config.yaml
num_hidden_layers: 10
hidden_size: 448
num_attention_heads: 7
num_key_value_heads: 7
head_dim: 64
intermediate_size: 1216
vocab_size: 2048
hidden_act: "swiglu"
norm: "rmsnorm"
norm_place: "pre"
norm_eps: 1e-06
positions: "rope"
rope_theta: 10000.0
rope_fraction: 1.0
qk_norm: false
attn_scale: 0.125
bias: "none"
tie_word_embeddings: false
parallel_block: false
init: "normal"
init_std_qkv: 0.0351
init_std_o: 0.0
init_std_up: 0.0351
init_std_down: 0.0
optimizer: "soap_variant"
learning_rate: 0.00292
lr_mult_o: 1.35
beta1: 0.95
beta2: 0.95
lr_head: 0.0053
max_grad_norm: 2.0
warmup_steps: 200
schedule: "wsd"
decay_fraction: 0.891
decay_shape: "linear"
final_lr_fraction: 0.0
batch_tokens: 262144
max_seq_len: 512
doc_mask: true
train_tokens: 1163000000
max_steps: 4437
dataset: "wikipedia_en"
Each number is 128 + 24 x the weight over its row's rms, rounded and kept within 0 to 255. Layers, rows and columns count from 0. Numbers have three digits each. The size before them is the row's rms in percent of the matrix's.

# layer 3 MLP up, 1216x448, rms 0.0984, rows 265-478, columns 128-191
100:134130109157147142122111130129169127146098104101133104132141141116132102136142154149089105102102161108087170129158087123138084168107163122130129109124100155125124188102151122126124152119097121
098:134160150159144143139149116144164108106105119159105116107183131109117124143073099104138113171107114155159153156110129112178104075140122112133135138118161187075150148120147146103085107116143127
098:133120124135145138113112127147113133095139134149114171194117143135176118146138112162124093101130107142149141172119126117144145127099122125132104110151080108174128064088119118104111103133146111
094:138146109128096143109123119137107177130089120138145131171130120104157153161166131150114099149137139129101117130115125180142102105079139091129139136123165154127106152172132140117162172115140126
107:164132118094128149131107108166130119165125117142125165095144133128127098113118156109092126134120118079142153141119106120142173115147111145125121143129165152132098093104147171144129074139100152
109:105135152140074155117148133132155107146125143134145139147129161105139116098171161114110145130121143147112182109062169143149116103103133161106161121116086095166093124121151136157084110105158156
106:131173147143127129165185103110154104112103139110133138159134125159161109160172113070098143120128100152128155123110115138136124143097089143142078165111130146115156163153125117128137119112118143
098:150118146144175166148115103124165105135136104125134135124131139153152123088080080168156174126124104120125129104145129110117122122134116133127121137124129133160127129166086089135176122133127117
098:140170115137137139137109174153156125175122133151127154137144117129153109122201122132089103131121157169143134130149142144130126135130171146145146080086092121145101167135164131129167148109148153
104:166177109153126120155110130149161151121116130119108117115109152106121162152106107137109151133157127109106189111136144110115134130131086105155101144162183139144151055111125134160163114138097121
103:165150092129128143151112109140109113137108087156149138106145120120162114128139119137105097121163133169104164114122137130172132109097142134119172124109154160150139141055102151138146118120145133
102:150115148101196119127143099145094112123098166140155101136140112136106102135147153103122148119138103114142144197166158149124123141124167121139132104104138112136179082100166120113121118085102094
101:118116144097136135114093096141134124166129147177185134115143140096148124133143133149169154100111134147116101105130149172155155156139105113115113135135123111106108160142135095134133146102099161
094:102082080126124093161093137089079142129151175095138125123123065137119093119150137123141142119141139128153158113092135149177113121117159163140133136128136118151113201138143082100080133128126133
097:139137131161124145125106108159138148130094161104087132132081110145139150135119173151142150146090149130170157165111136126099129110136111106130145126124121149065162148127092074103079088158108171
099:160113103110117126129057123107150133108124143123100068123151128130117135101135082128172126102133114129084133148158121094139130141135126115151101151138101133123122147121165153076160089105144149
098:129098111125138110084075138132115143179096157142135159155097107115144150103182118149138140173142114119132152106098105170133152121141120150157107153153131128117128157176109139136134135118147125
102:130137113073164128141141129095140108091114138143121082123157157133124119116118113146137140160153135137118099134078144142091103150155174127133081185140167122135112151155143133140158153101122129
099:120147133150126124136137115122154127118151120141129119124132112148189151169144123106100152108145140134082104137123089166145117160125102166118120076144100115134146138124153155100135120109151146
099:125105112097121181114100112137113151116135157110127117118172114099146113122122106098159121107124117105124134157158117118144110157109174114163133088107125150102138142127076123117141176112143141
092:134160116162121122106147127105134069158126102151116146149158143151134107104164096187107118123120123106122141114140154178159097149123139123078135143091142121112114142128176138155117172130109112
090:151116122120168119171148099146132187139123132114079132152111121123120111148125156137111181186138145107124121113121131143143148145149135154087136115115099126176113090111169155112091118123151144
100:113112107096122136116132142146097131144129128121106147111093084136134116112136112098138135115071120111145110146125097101124130157173176176123135103140108154145136134133113114111143087155123097
095:116155137064131145143102075106120107138168114142117099108131087100090153082133140136104076116148088092143166108094145115174152144093133147140151102126120118142122085123139091143087110120133114
099:083114112085156129128153138111123134118149164143109090134152168120139121149109149093131102124121128111100097149186068110129136082132151117142115125127129126148130115106131108121147089127072168
096:132100111150152110137103144125101128122124164144133124101129154138091105100129110200113132148103130113181158151096199156131112151147131146121110081146111128106155136134137122159123128138107090
091:188124141139105138137146168137124146117111119119110159088164130124124143104122147130162134166121119109102122135149134108102075161145138153177085152123098132124117108156129122129142131165083086
102:136123139123151119144157139159133151142112138107126145152119103102136128138139149119174121157109145106136140130131139131146161117119134145149124115108153145128146111158148095148163135118132097
101:126139157074114152131115097122130110152120164098154133145128153117097116152100113100112105091085108101124105119132143116131091171141131090124110105128103103180104122152115119124154135146099159
092:139142155098110131150107103102131143095102121107148110123163145152129091084090087120171132097142128127146110147105136123151119126136152149114074141119105122147146147149083133100140078128132118
096:112148064187132103134104167121161122133165122123186114121154108125126136133113099128136087128130162153145158146130127194124153079100137124078134138127107141138160178144140101122115126084133142
098:128188085124139130099167136100114126162119131123133155132135165087127095152099136117146161131171125113124139106131129115124135150143120115142126128142129116097136127127152108171135145094143151
095:137149131149153112137155142115086131133169178108132144164124127107128118146118105159131135109104103205099135125071102148168132100107112151116127124128102117129148164113148165124143128102116113
097:157117119127111131148105132134067137125125101119135144108151146152122175122121157168108140130151117120118187123154115142103127080108137120143138124113090108112106119112119150115141125131128174
099:106094151117103133125141144135139115104103101156167147129092115130120132132174135103146140131173170144136090164134103100175168123122136095146127110126074091165104127174136128099156160118150112
099:137109146113140120117135136098113150154106113121117125139112120156115097110137131138182163114115126157154156064136129133134132101138120150144106084171130140128139160130150148148133156121107128
099:144132150163128097127140151116116169132153067137138109164116123153086153122108154102156139093094138146109129163216109140122088131132177121129157116163135084155151162130133115137137167138126109
101:115127122121097157127127130108159133114145114133113113167143151102101159067122196135122082159178123140112126154131122101116095101170136121178133091166171135127114136111093178120149127121117135
109:159098125128132104136092125118140109110134138181152124090130123121176122115127122123151125164115153140127100146125153102126100092123144144067152116144130086152150115127134176122138106157159104
102:151109128135160140146149133097128146124166155096166139144151157116093146152126106110162123158153178098105171143148164133123164147116115134112128144117110084103131143126169135105161148144140129
105:140120143118113128111115107165083122123159042128109128130093131120142114056088110112087130118115130117077110134155137132095144107096160136127122085150135076128121139099138123146149149168135156
096:128109103110138076158135103090070122107155137131141128092147148098142113174108141130108116161127139104109107151129114174120114127139154141133145111086152166174126109102147136152132102113137100
102:141153115113109163201146129128125099147152109151116151164116135104154101112155127122144101089090136112135088102141132151192110111170099130144133128096120125108163121104144114175139106137105093
099:154101137135092090130142110159141083138116182186084095143196113139156131147155178154127113136096150151120128113149131115108120101150124125151135157119127137131128138107117089143102110133139171
097:140115145126092130138176168111188118096084086107135107137121169140117116158110116095131123129108161132114126158145132151143156119145125161190140125107139182098153143115137107149120169116115123
106:132155104122146164147111087131172133167129130107137102107107133122129127131132128108110160107148160117196178106124159118097136139137135107176169124116159125145162152164151117139132160108153138
109:106142102128130126100123115121131129122137142144107135113134126121111177144133138178139126089137161152085133107108124136141161129161132132121121157147110133123110079115136155166125124097102148
095:092126144128131103155105157133131119122104096161109144099143138139139107156107118164146179143128160130105126118138087121117135144115117146084156155133118126107166096124140087118129126104106189
095:165119122104143133139103144197197192056142136120151127155116092141133157083170108091132116166142105164097143110195122081146181105179120123162163153154115110093154120104130119066121103172137091
102:141083126140138094163110157107170109103146146128112120148131118139074161132115142102086086100118115139155111146163089132132106211111120102115135127165137118126148146178139124148122106145125167
099:129095119157120093141127113074089110121137082110080125143157158116097079123098156149134144085141121109128108152173093162127109138124141158155163133119120116127095115174117115123112136164106138
100:128148138137138153122158161074097144157137113154143129150120113143105150119129159104105104161108112142152093117154083156156148113121131131109106118130110136148156120144173183110124119113118141
100:096139125135107159133143114142109106113139142098091133155155165133132122148033142131126145129125147135119120108107141143094126134110072129129122145122146140155108180141110124111148096109130097
099:181124138119178140165166149138134107127120110136120146092106141152122100151166125126157093145142104138101109069130112130126146166122123172104160143147125145121170164132135167108143093122119078
093:125120137161179097113091102110156107123137092144124173105100126143145131124119144151122143165133094117139090141164166124130135123101116116172120105139102072175150155140108109169173130152110116
105:136168103184107154182151120132116147126106084125129132141128077122070116148136109187132122189153078146142111140120088157117116075136097120131113086179156141114095129143132123167161138154125172
102:136148108121158105146135117130128113152105148111112121141086162107129136127172193170096129147159143164108123143139140159119138065093115109110122126108132137141136136139132121130138128173103135
102:139159114142105112118113136121093104113161092123119191134119104164142121097144112088113104104171137145132110099101150155143127103130151131117110070107164116159101146130110147123116156155080148
101:105143099088129093116151098122115135110124093164146106129108134126123103099118099117111119157133131089133172115111125123148103151109166119147086158125102140127105144163161135105126113141149087
096:089124116160122118129123155123133111103135153133156098075148124137132130128094123113120122164134125212153129069122133106156156149176145143159150095138123098132110135125142168109126127096124113
095:144116129131120126139152125112148155126136131131166112104120155148123120115148123116138126166056108119142131099144135138125144153094097141120163093115091127103105109177158150106139113153121176
092:096136128123141161137134126112139136116167121125128114128118132090136130148126096131093161080128124171101115105117090160182122118158157135104080117142177133099127152082144058104093096157105118
095:111122091140127113086157174137128124104126095146107136122134156116141104115094121115137109128120099143123123121120106137121126122092181120115147103139118140109088132100173129133149132152125118
101:074169129106122146124119079111109098082151123099146097116136139111159102117102140118145158125148161080130126137087132135148130108095119134101126113124163116157130111161127134134131112128117158
107:097108175126160103110107108126126116114123141137176152131145092149135158093170130066120115142127151116137135128120086135132136128114137135113125089108174075129119134066099152125116115120095144
098:116131112125143133136117125107129100082157101139107150106082096115135110115092129136151120134122107151140131188122190107152139121128112116169124126150161124138165133123089113108138113106119137
101:100119162138176096154141177103143179120151145108092128106081129161143153107122081111156102135118099140173115128162136155159137143132077120134139115131128115116133093131117090110198079118122141
101:137145082130127134134124133109126139140160125109109111125144119135137151154096160143119105140077142110152124155169128124103106134137107117126112168152107102145140094117129141129103134165095164
100:087150109117150184084137114131159098112159170124164058106130128132121158129169130104117150126165106129113110150089167137123159110138093163111121148112138145118126130157140147159106121133114122
092:112127114126134100103156144129110143112129109176115127121133110147105108109072130118097137098114145142116130111154118144130143143137100115098100128132132124127113144141090157125110108109108149
096:129155126125165124113125175148084125183142121080097128166145160132137127097127128112142083149107091158136118110131128177108112101097124135107142088136115128119115089113108112155117150152135134
096:082109135164119090110129191132138072189101147095142091084145108170099094117112148124119106159133143135102168127131144103165124134192154120118146140126159121145111184164143137072168121127115102
103:113123158126139199160137141156140146139127122118123085104115092137097106167113108123134103168173118151126137183151118084147110131109135088147137054131158093076093150174115163154146094123123145
099:159140110176124122153157167138146153117095128169147142119125181120136160103131129158122150167135122123150109119209149123118123117117140136122108147134110104135115143077131124138092148109136099
096:162120111136092084174115123105149178107155138150135120107128119178125128129160131093108108154149127164102112111118139086124141110129150149124140161113127112119118143192137113145103128169069090
101:086145145130124147143112142120102125111124163135105128115127127114127123120086139145122148142162070133075114094166114107120145098139109100118119114098116158115142123139106113176185171121168119
093:139156150160115086143121158137166094149164154126102114132110166110131113108093169100099120113116124097166149157114105100145162114098135130124136117118135126147123100119120090105157124153147105
098:124088127133094127155145091137150093169120104155152107119117117157129148134093165144143140164140120085106146109140146136097085078081115199157154123119149097165124186150113127103115155141126139
101:109141148119116132155100137134086123127120132138113143080148122139203117123164147122133119114108168152152160109099171115135155159106118085126134123148138130135140112141147144105145107146121196
102:097144160074126163130105118139102147123147142131130140110145135086182151118118102116112151124142114172103103122075115136131119126137129152096150099143148158151181141123126128118181139139097140
106:144119126145160120141161109151124129133092133161112128126124130089133112105178138061101120161126109089110139143140082126152125095112118101112127125132115152173169073150118149084162141103109124
098:114108139070158110095120164081128060111120135117141116074170119112159139154138176098121109143139094179165135164142135118172149152154118124118156098122183134132153135111157094060122101139105149
099:100148108138145104121111127106132122134081091132057127120130153089115100147094149124081131140130092092169152176133127108182109116145040128139139108096121128126113112105143131103078144152121092
100:147118130152127113175163142085105145127182090149141144129113117158145116137106102120150154147126141137071125114118135097134112111114112147074135106101117093112128142146144095143154170130136111
098:102158133133129130132099106101149128109147128152100125113108101138113143127116153121112117127142138100109113120137118102127124132155145134124108110143137134132159102133139140114130158145135112
088:135117119208144143139141145151167149111154115158164138121135140142140136191138128121145096117169101136099147089144123118095126158096121105137111098132142083160132140141122060086147146123101095
098:132122107106118074108136120120135117122111082132106160146122131138127122120129145141097107137115134105138111107104155104155143149112109115111183118141126132150132141098130153092107165175169147
106:081141103105116133125088132175128128085135127144110113103081185161161116129172114099115116130139148170158172106121139131112142122131111057102121092090105112107144141152133109126138129117140091
108:089149124126157148154130158078134113112158107129138160146118103125158127133170104108145139113166120118128127149134157155151113106130114097144133093138129169156128143135152105089171120145097175
096:120154178106127077155130154160140093151138148136156141132103132119147067163144114090173167109096137126141168124145086142124146106134139127119111120130158115158131114134145083098122107125149148
104:146163107116132134150137128123151138197093170117180108131101125121189138095144096130138113108088105147088107114103102144123096146158101095112131127171128147132106130118115137134108147162140170
100:167116125100126125169140164085114139133069098121091086095107144136154170131145080109152131178091143112134077117118154136136111137133120127096138142130136100129164162107115121128096137115107110
097:178104098149126117122130135140134123129138114149116150091148167113129124181073129106101153111156149141125111077129130134132131131132116147166159115137134163110115096095158172167129165118137095
100:136164128100135117112109090145130092128126122124104121097102142183163135121118176103140132117128084142111183120168118111140140130132092171125131109102126106114125122105157135084173160145113176
100:076101110101163116119204074129178116137125098146113125110126109138155104173163107128088127114119153072132098124128114143109119128142121127134130115139118129138149124167104113120174106165169137
100:132184142074096135141156111147141152152090119148128130156144121133112141109126154141100096130145080099129111141170131138146065139094130153138098089134121108117113113154106149144133125132131166
098:105142138103173114090116142113083118153145153144133124138141112183141135128143109141082097138119116140125065070111146125150149133123124152170131139158123121147116134098112092132152169142138095
098:100137135155105080112146152066092122146116129160145124169123122124111106142157082195114142089141178129133136145162133104140146133121090139161100122089128139099138143105141180168108118137117123
105:093121127134144156177152110122126149104131155119126123113092195111085113163099122129134123100149141130106092132151129123131118137140105131146084162163132147122185108151140088157151152148111119
099:110147150163098159147124131107136143165117170086115102127150102135143101130164133110120122145157139147093102161119127111176122093103128097142112160120113116144119149084128150118138119124118148
089:115112131145149144142110128139134146140085089111072133130132148125135119114166168148100147125143166120123106106116157122136128103137103126153142131081150119113167135122100148108119119107123125
103:120104130111157137097152158132120108149141111135118117144118117083156106117116162106096151157127127099106105164089131116133123088115104171120120146116138109114148114134110103150155179189122111
098:127154066186118108162151140164119096129133140124125150105130125130120100121151100125169143134149094132112093170083101108142141109140066133120138170134127124092133153131117119140127151077142084
101:149112117156092073142141128166126120125133131111120104110129136152144096122091105130135132127112135110118136088130134157116113118105172141133125116115118114140144165121148117132142115136180121
101:127082129104168141163128141105123152093139123120093111149148138152158153095112127156150139114104107102112182105131118124157158162097136109130100144113117138164096141144154104098081149153128141
107:099120128127123118101138189103110148100118107127103097146108144153117095172149102136148146129112157108109158100134063145148163098149129122090118122144143150145130073078155110099105123136113159
101:161120154170142095143080152110136110129124133148083121075144147115120136096144135120157133122123162145063157136094120118150112121093155144074159136122095148127154087130085121090152117104097109
104:134122135114122124124144107108129134106117116133169132105190127088139127121115088116115149138089117162134147160078105163140110155111113115137123128157116119158197121122138113131125095178148083
104:138164100127089116138133158115150163138116195116087126159131161113126100082083148127123156140144107127136153138118149125143170142107106129120116122099122141098161116120092126182114094143142151
098:144091086094095114108150119137086145143154136056122110140087114107157106124117132084110143131154153135121155117110142106141138133106120090134128167100100121115136130145087124123099101141117131
096:097151139082120114144120139135158104155088155107147208140141097132180175120144136125112147107171141147105089167109116128129117147149136100147152121118129104125139094141105173113169129157135140
095:148147163099137122105168124134142163126104122130141132093121171131164093116079126126082125170157117097135147124162136122156127088122144114099144095116137140176095119126111135142178154108126097
103:154128169105116187116156153102113120122096159146132141131123143103138160108098168088078170118125161119147121095140137110173157112124137107148158097138090155114139142135127079144116102166150120
098:183139118111101115109082116120133108100115121153099117117170112142108140144151120148116169130151132127094095124147079150151145133158174123116099131090141112114140136159128117149109114124139088
101:133133155162110183134122154128136117144125121175107116129107092149117136094093132109113092149136101126114140114131147159099117115088130077132121097125145137146135158157104163136123101157123114
091:149159112157124140093083140159170136139105138130120167149145125107112125139146093092093135136114171160143129173146136123149108102178102156116135122161152122132101125163151119128134114188144134
102:117117127135117137135137117117080119121139124124135146143146125141124151156110140147148134144118149092153166099103119141146152152126089106127132112145110147127124100133094137099147170118112115
100:121104111156107141143124138133151044116157089153130131163123120139120124129100164156091141108132112103134147113128152173103134164139139097152119137172127178107127139108093144107152130158118156
102:081144139119128135149184149113131148141126130117105117128126122180115120133147128109108152133152117082125125175151135143114106113137139115130180128109124106127102126139141127142110138114106129
094:154119135141096101121153085148158140143127123155137158121124151114162081142135125158144161115163110098173143133106147140131111142121117137150127120153133119172146144101124136170137156111135151
101:119128094116076141127072128117145113181111111072144112127152125190125129128158099147092105124125103134126136125106204146122145148138142101126105118143142098119139120157128141150160133179110163
097:118114158166162187177109102141143160111123100110151122132136148119150082121142127107146155133086136125096126172111155131110139128155165117131120155100159126165129110149121137165101117127153134
098:166146137161050126110123115144127129111150166119119164127104094099132104124075145104159109111112121147140116116089146153135148167107151116116116117134139116169123132147123086135126119078113168
097:170162071129124121163128107110139120120168112124134173118163173111139145132155122100115107150119130115181118146143091141109140125105166170137155076094132185154125143178138180145090149145173135
097:125102147084118196108117127135150129117176140164087090125118143106131121133111139127111166107095119101082135082121064142137158117097110120156146109121094079103141111125097107103120128141141109
103:138114075078158132181141161138147127123138150125113149176104149132151153116101165102129115132076180139152135118100145142114088150134153072123125151154106122170121094133157123130114147140162176
099:138101164161151125119129169116117136091140139103129139159109099151050116121158115138121127150121132123105129105102159074122079133144099094076132127129124169131091155143159109098098148131121098
097:098121170155123110146149092184145119103112111123149129142120119149126118111105145152146104140136159110133128103142135121149135160120124146127158133141160119098097143145108125110140156139142133
102:135137157149135122111117122110120130115150126151143159100081114097141127116126129094107119139091128114149098114137099187054130130084114094111107163104136120124121161158161121109150157131134178
094:082073140104121173168142102140117127137127123159088123131094177099117117122108089146147143104062131139165108122113154167148131118116167119127137152122157152147103127132067090102170091156129118
097:120117136105127156093082155101117123120123116077077104172171111159097109094127148122119108093128113149088130112140132113143112122114143116139120166141123143129141129111096135150086122107150107
101:102177133120117124160177140125089127112143141160130136133143150115096153131148116130119099131165109104097118102131114103102059121106149119123150107122115082119135123147124096133105131127102166
098:133127137119135072141141103143114101113125112141156114087117126170157130153122079131101163146133107095149147178164121156139109114150150135135127157131122121163133074117160119127149158114123072
095:112168087135113153144152118116184107167153125101129132154141125079074106106159131140099111116098124141162116106126117090153164140152129133151106138126090160087148153104147136120117107074149166
099:109096086171118125126129124071156100100087141113125126197128113093121151111183107124103140104131137144152087138116110166102114161124103106118147138097123120116093125132172108137116147146130105
099:134128130133144091114144128140127128139114090140084080132118125097165130099115115157108118149177129153121152129101131135144094147095110128085119152131141136158188126102159138095110144104156118
095:134120098166103073168162162096118099164125143133121141124097137139105118152085148139105119115082120143121131172139130150126119128072107155143111155095150093146155129126140128142127132159200120
094:126164096123145154071150151126115147074114144079145114119129109145129135106146118138077133128172122142116142120150103164108143157172086140138119125121087128155094124171110141187149121109124124
099:136168129186147125146147149116154115117118137161140113112169149133178121114104098134124144093140155140077141120123142130132197140115161105157119169108106122101128122104114140143140111144102108
095:091134091149109127132138119136132114098147110102115144128122120173188154141112152139132101122141123103175111126139107089118171136138167150155156128100145123106121194143151154151152120148123118
102:100153114118084113152130115129118115116123121136144135101098145152133095087182109108129127141125096145163141162103146127116127141157116083131093130087119123171055164155152097166135174171092171
099:110122141111115094147173110122119133110102140137094143135131131121119135142113124099112123125091095107153111129124147187091121139090127138139128115116138078114106091067122160090103142107101105
094:109125154150129109121105110104121161198156110146141156136179152143104113099142143141106127109127150108145124139152153150122106106118103105130104137164120148145083125131107124161143156139174138
096:144154114145155108176123152114121111109108161151112133121150128114128147135118133179111130143079075136137127104148152101162143172168090081139133117161092103127131143127157138094107126106133129
097:106172131137130133185147156115167154166065112089150142093152172163100137099131137125102137122125116097146154138098128167136115173115081112159110145127136131087115151152124169121146133134102145
099:120112174177165123088137125123107140105115132067152091123096117168141138096124124134120144142108130079131137127121100109153117130140138148149108097157116142116104096155117130145113105143128139
101:153130087133119184100154139111124150150104149129122122157118093114127101069137127098164134184146143107149106104088139131129140100097099146130145148206133101107118101142160120107110116127133148
101:134094104108141140131134147094123153150124156158119100119081145168165132136091163135128147137101166134125148105080097137111169138149159124135131101134133124134104154124154163110148137149171141
100:126108150147084083100167096119126140123163154111132140146129118146121192132146123155140131156113141092172165111106143102134107124141142129103116159126125101085142161138139131137065124127102163
116:091120152121142211143190174103124141139126095115161128120164118098112126117095119121109108118097070171091099101149092121131116041134102145113136118102132115121160085128154125103142125139183111
098:152118143155132153122096144139106157105112124126118127111132087140123107156165124147133089098140137104122139139144147120161129109122125141129161115128130100110154110140122128127124198097194170
096:122112089111147130164100116102120162111122107116144121152128107128126136138159143098162166137149115086212154141115125131072071088104177137068141110119106070141154107057062088114111140128140133
100:110098122092109143163146136119155138131181113107116124180149125109125107150084125139126094108111109080114134100150081137117148097132160097165108146056116136097097130111125177112144122139173130
097:110124127123129133156092152084095142138150093124146094106123111104118133154141175167095121119122149122159127134117164117161091109090132141126079126116140123111103128153105126099178178107139131
100:140146161107153152076130154081107100159108142135115118109102159106090173138098131128111139092166109147164114114096177135117117124113140160132138115127125130132133084109121148120146126181109126
100:102126097117076118137110076063129122115151112094121117117092116131145126135110170099109113159132165112101116153131117136148146158110163069168108116145118153133135098101134125137083100118127115
109:117113123126151148111134134116121134106153127107159110126108127137100135157089142104164127166127149124107134139116138159164128114106133149084122093182098124127126160076146127117133129130079143
104:164107100128116122122155123121124095094139132142156105136108165166174146134135156133140121172110110146106144123136116115129157112150116125139144126125164160105117173127121103121134120172099096
096:116134110130126152161149127117122088129139133089124133146151141134135113113116135113119088157156142145103107073166154115129123137156109078107144126161175095154105119106104130125100171154122133
096:122134122179143106129105114105124142139126125156123174187104120090110102107156116133165125110095097136144124134111106145104133114142151132135096084154120086089136125094135156145104092141156173
101:156141145151111166121111137114164098149087128091162107169117081138134094155136152107134110176081118171151135164156117180121142097123148130127127133107146085157117110132114097124130116167118151
099:130106162173097083120126110130132123133127142111105090174109109106155096117131108118091141135122188149135116132108106111119156121133146134129127098131125123152114123126132087115149123174130151
101:155131116125153124136094105128133129113120096099069136104090162119138126103188120135157152111131104128126138132125149134129172142114155129187111139122112131135085108144140135133161155118124145
103:133094158127132125114142148114113161098133065159090114131130133165135112132142125102141121123096127129175135066118139097123114085145155148137103133120134118142124134139154089110117090119155098
105:086138133169123127145118162127138166114111168114104123139141141138089138103097095104121149108096135142169146117127093159109173108111125161156174117171115109175092125113126130120143139141119150
101:141121140129101142145086139111059112122114138109107146133116054110155114158153131121130138154151145168146121097135147149103122132127126130116141132122091086172095127129120157123086120167133153
096:165185111119115126153169150079159127142124111148133149145130193104128149119148102117153096116106142100165147116137170114130147132099130139128139168174097156090117150137160124111112142178147117
098:146141097103106154106111155091100152124098113155173098142151144136113156133111114096068099129153170162124141113172113130132157122153119172117117146144147166138128130139129148141155104117150116
104:126139153133063162109155137121119135129108105146156141100098142114141132144130159103139103120169140127127126097165128137099105137115119104138103153136132119084132137125131075141124129136145138
102:145125168116107104181111107148134153118152129137107135153143145110132104134127156114144130133143142099116138122135126116103106100110152143125124154182068137161086135113144144107092105141133112
100:138099070128169162118124133132109166144105103103145177129127092088088145153111097119126149140077085153093125071109116083136110115162090124129144122119088138128169176082177107127128128121104155
091:137123113170123125122095075161084122108141127120136147119135132104101128152091124144164185117152157132122096175129158125103143115121157089123147118108093123130135157109117137122082109133135159
099:097122128081074127157167125120091094137131155119145153132129127126147142143109123108164106119113133146134126130102115135134116150092123105131117131114103083128114123138166076086111106148083103
099:135144145125127105097213179122101121113138093122168118153141091102121122146134140133127156102136125095151123132109191115115142118140135128114114129137150110163134062078138094117141108122145113
099:093102090124136113082152136137128137154091133129150149107199121172118079096135137124081105094079138088109125146081120117124124102084167125088156150147161186122123127094124109119143127149149150
100:097157091119157127120121071158134132117120143145099061108124108142107137128139140162149147160093134141152123130094142119110135149112184060152142149133118120127125152120148136137098152162186131
101:146129116096158128137116134118126121128159164098160164112132131131077122128121094132133167154134125147119120168117102138147140086143097144157147124094156133095113123125151155165131123089093128
101:168149112148132144118070136076146132119130147169080149135140155122139131184210154131106163099139144094097090112090152140139112164140112120123115081118132143184077088127134133110104126142166124
097:072116066122138111122101158098066123114140142146138100079183113100110143107127106144100155161115118163124115112131161147105129115110113147121147131116107135127151167137130142154107147135124169
093:119116115130128157130108121163161140184120162123133110147152115105146157111127102151082115094153115147142098169134128146164152153122120130112133152109127091125149144127141158134112145128142132
098:093119126154117092118112145128149154134134134156165125110129112152156135105156104139052109165115127141164140109096132153136185162123090108118098139113141129148165157135154094139133099110111095
097:104087112114134101156113148170161156149144107088138129118180109125154142117120130163143093179124162128146116115114119119131110127080148117112137131130149130119100131154161094132133125141161138
102:137113144154139125181122136150132123101095105155129176144123140086125124122167121132133114135103113081105111147114139107094112134105135103154119084129119090131120171087125144118133160093135069
105:120135136135144136150106110122088168142134079127121137190134111171101124125121169113138123162140163157147108124139150157175114102101164141099149082102126121158118149113180112166121116126130126
104:153138119124128155147124137110119113150133139179124127128133133130144111136138129141095118087122108145105104124137165177143117136108143141125127122103143155128196152144076123117163077091092093
104:116140119133138121130094143130113123128106102138146135128130139112124090108167106150119126107098073079163079109161098115123134143130140156138136114152137149136066145140126132112120117089125131
095:157133141164140106137137179127146137096116109181116104120151130135114116115081082167116161117094141117151154132146094146175146123134106093126151112115125131094142121096161092126107164120162138
103:100127081136130158147129131102137146132090125111158092132110084139121110121159136143150140108102134136132118139116103133122108137101083149131132143088103136094165144084122126112141119102099149
096:153175114129093087121165126128148114141104144147112120144132147117083118134122079114137117091135130068097145094103150106197108147154146168103112083086146130134096089127129129123135116121117122
096:138156134132126138086123125092139178140128157113126120139133127140106140124127145095116116108137134110123145153169147123133106119107091133133135124153196117116149096125104106138133168127129207
104:124111134158109125139163109122126084127118149114101065144117161073153101111137123100124102111115078124168157140162151124086119107090148130144139141116143106145150128145151092113150135094137164
098:135145144173119112129139126091113146137115135109132134100091158132173150117122069157122116114119141134139140112118117111120138147115095104113152127116133115161098147117173126139126118111111094
103:144129117100101130081113156171127155092121120142150134133070141138153141153151102123159139156116122154156160158091101083117140131131129136108115112126131149122119172116112106126140105091125115
099:122131110114132102154151120128149142120141107152105166116131162121166124136144135115114147117130112143116139118137143149136150134137101130116095153103084143111119133092113121122084124112120159
097:120106164115125113111148144119136095139111113137189160173160156177118129114106129108109164137132090139166090163163133126097117118103132127125152077116178128128147170161120126134125166130109161
097:171104129130146105104129145121124144165138154147152118167161129127160143095114126119083139133126105169177098136141138145114152117112103148138095160139096117102131145095105146122131160180151126
100:154124108135148131166147121088117137148161133108084138131095168093122141173158102120176137148127148115146118109137100127147083124132152170114134146116166138100095172149154158103086126169090105
096:122150129141116136109133140163139129140145113154151161135157110126137174111074130114144134130085159123161120151133126101133155185108143129118089122093121095114147154068146164136117137124116132
100:138102124075105098104145167176116107150137093186119155133101128117116098124095122123120103102106131090154166110124120118125090062149139079089122144150099103087132131136119107103116149089153103
090:150125124163149166135124175132136128146104179127233095167135135139133173107171182139136111123166090149113119115178107126114141107141105121129154083176121139150139154074117139149123142087149114
096:186110141140133149118154138142130122148182146117143092123166146146132093116109104112161108096158100121097100146165098108139152163119132070138150110166053138193128111133067111119129117134125123
097:102100107151138160121128121129135144168146127129109161136133132146074108123108093115128138136144120194112130108091146137167118089113076127164146124123127156111124139080158127150089115147119129
093:127090145121144095124098149154145162093118107151170183069103146085128185103129138156139111151124119131086147132130145166064142125103135115159158166128130139130115114156169123135138126122109119
099:160146129160135122116115166124117109116173162118108142115115148139099160092120075114133119110123156146093119122101131120127118144140143164157087110112131142113111174131086119117132133137122141
098:135139110168113088127130110117125163121111167102095112115089073124118104139115088152108122103130120079094136129138138150079074096144149184121119121159080128133132142141119159134126111101156130
099:119131063120144115104123173137127154138139167121126092148128144109147109137132132132106132155124141160126148122109098147154088117162164119115134131123150098104151115111117131125138177099151122
092:113107088091125105154149122106139084135104118133112123109114114150079094132092136100095135165144108127164115135110087110088126113163142124102130113146138153134137150112102087140129138112140131
099:139112135099133099128123132153120062172124153139156124101177116128100167111101104106113108139125132085124133144132151192086105107152157131103099084148151151112168134140099107122161097114115084
105:160134183139121134127169144125119146126143157157144135127098108163139120156120095164132122109164130139148129132105162155134150129128097094104120094135098135106120119148137134104142164156124118
101:126138121129130154127158158130131120116103093133121167136157103129126108136132152178141093127120122143111149153115154116154060138117146089149125142153118160096134109145130151133132113173115110
103:087130124134110112125166134139089103150155141122143114112059118126124104134121129170077161071139101103081127127144126131105145130159121127104127159130169168147083089126127152116134111102111145
093:131126139125148133103098129132117116129170125109144107102107101124113122108117134133133154141133096179151112088122143081116143128159193139132122113143079114098138140114130164152094148131108154
096:118090156113181104087183139107152063109116131179129096142142083148120137117138084120153112137132088104116134123135143137111091103124172109133105099110166107123132135147115164106109087125113178
103:144168143098137152103119154111120112150134132101127144091116116161144173122138118128121135122174092148080144100143124153105128123136096099119141120143131134102135157134141121096136173133105120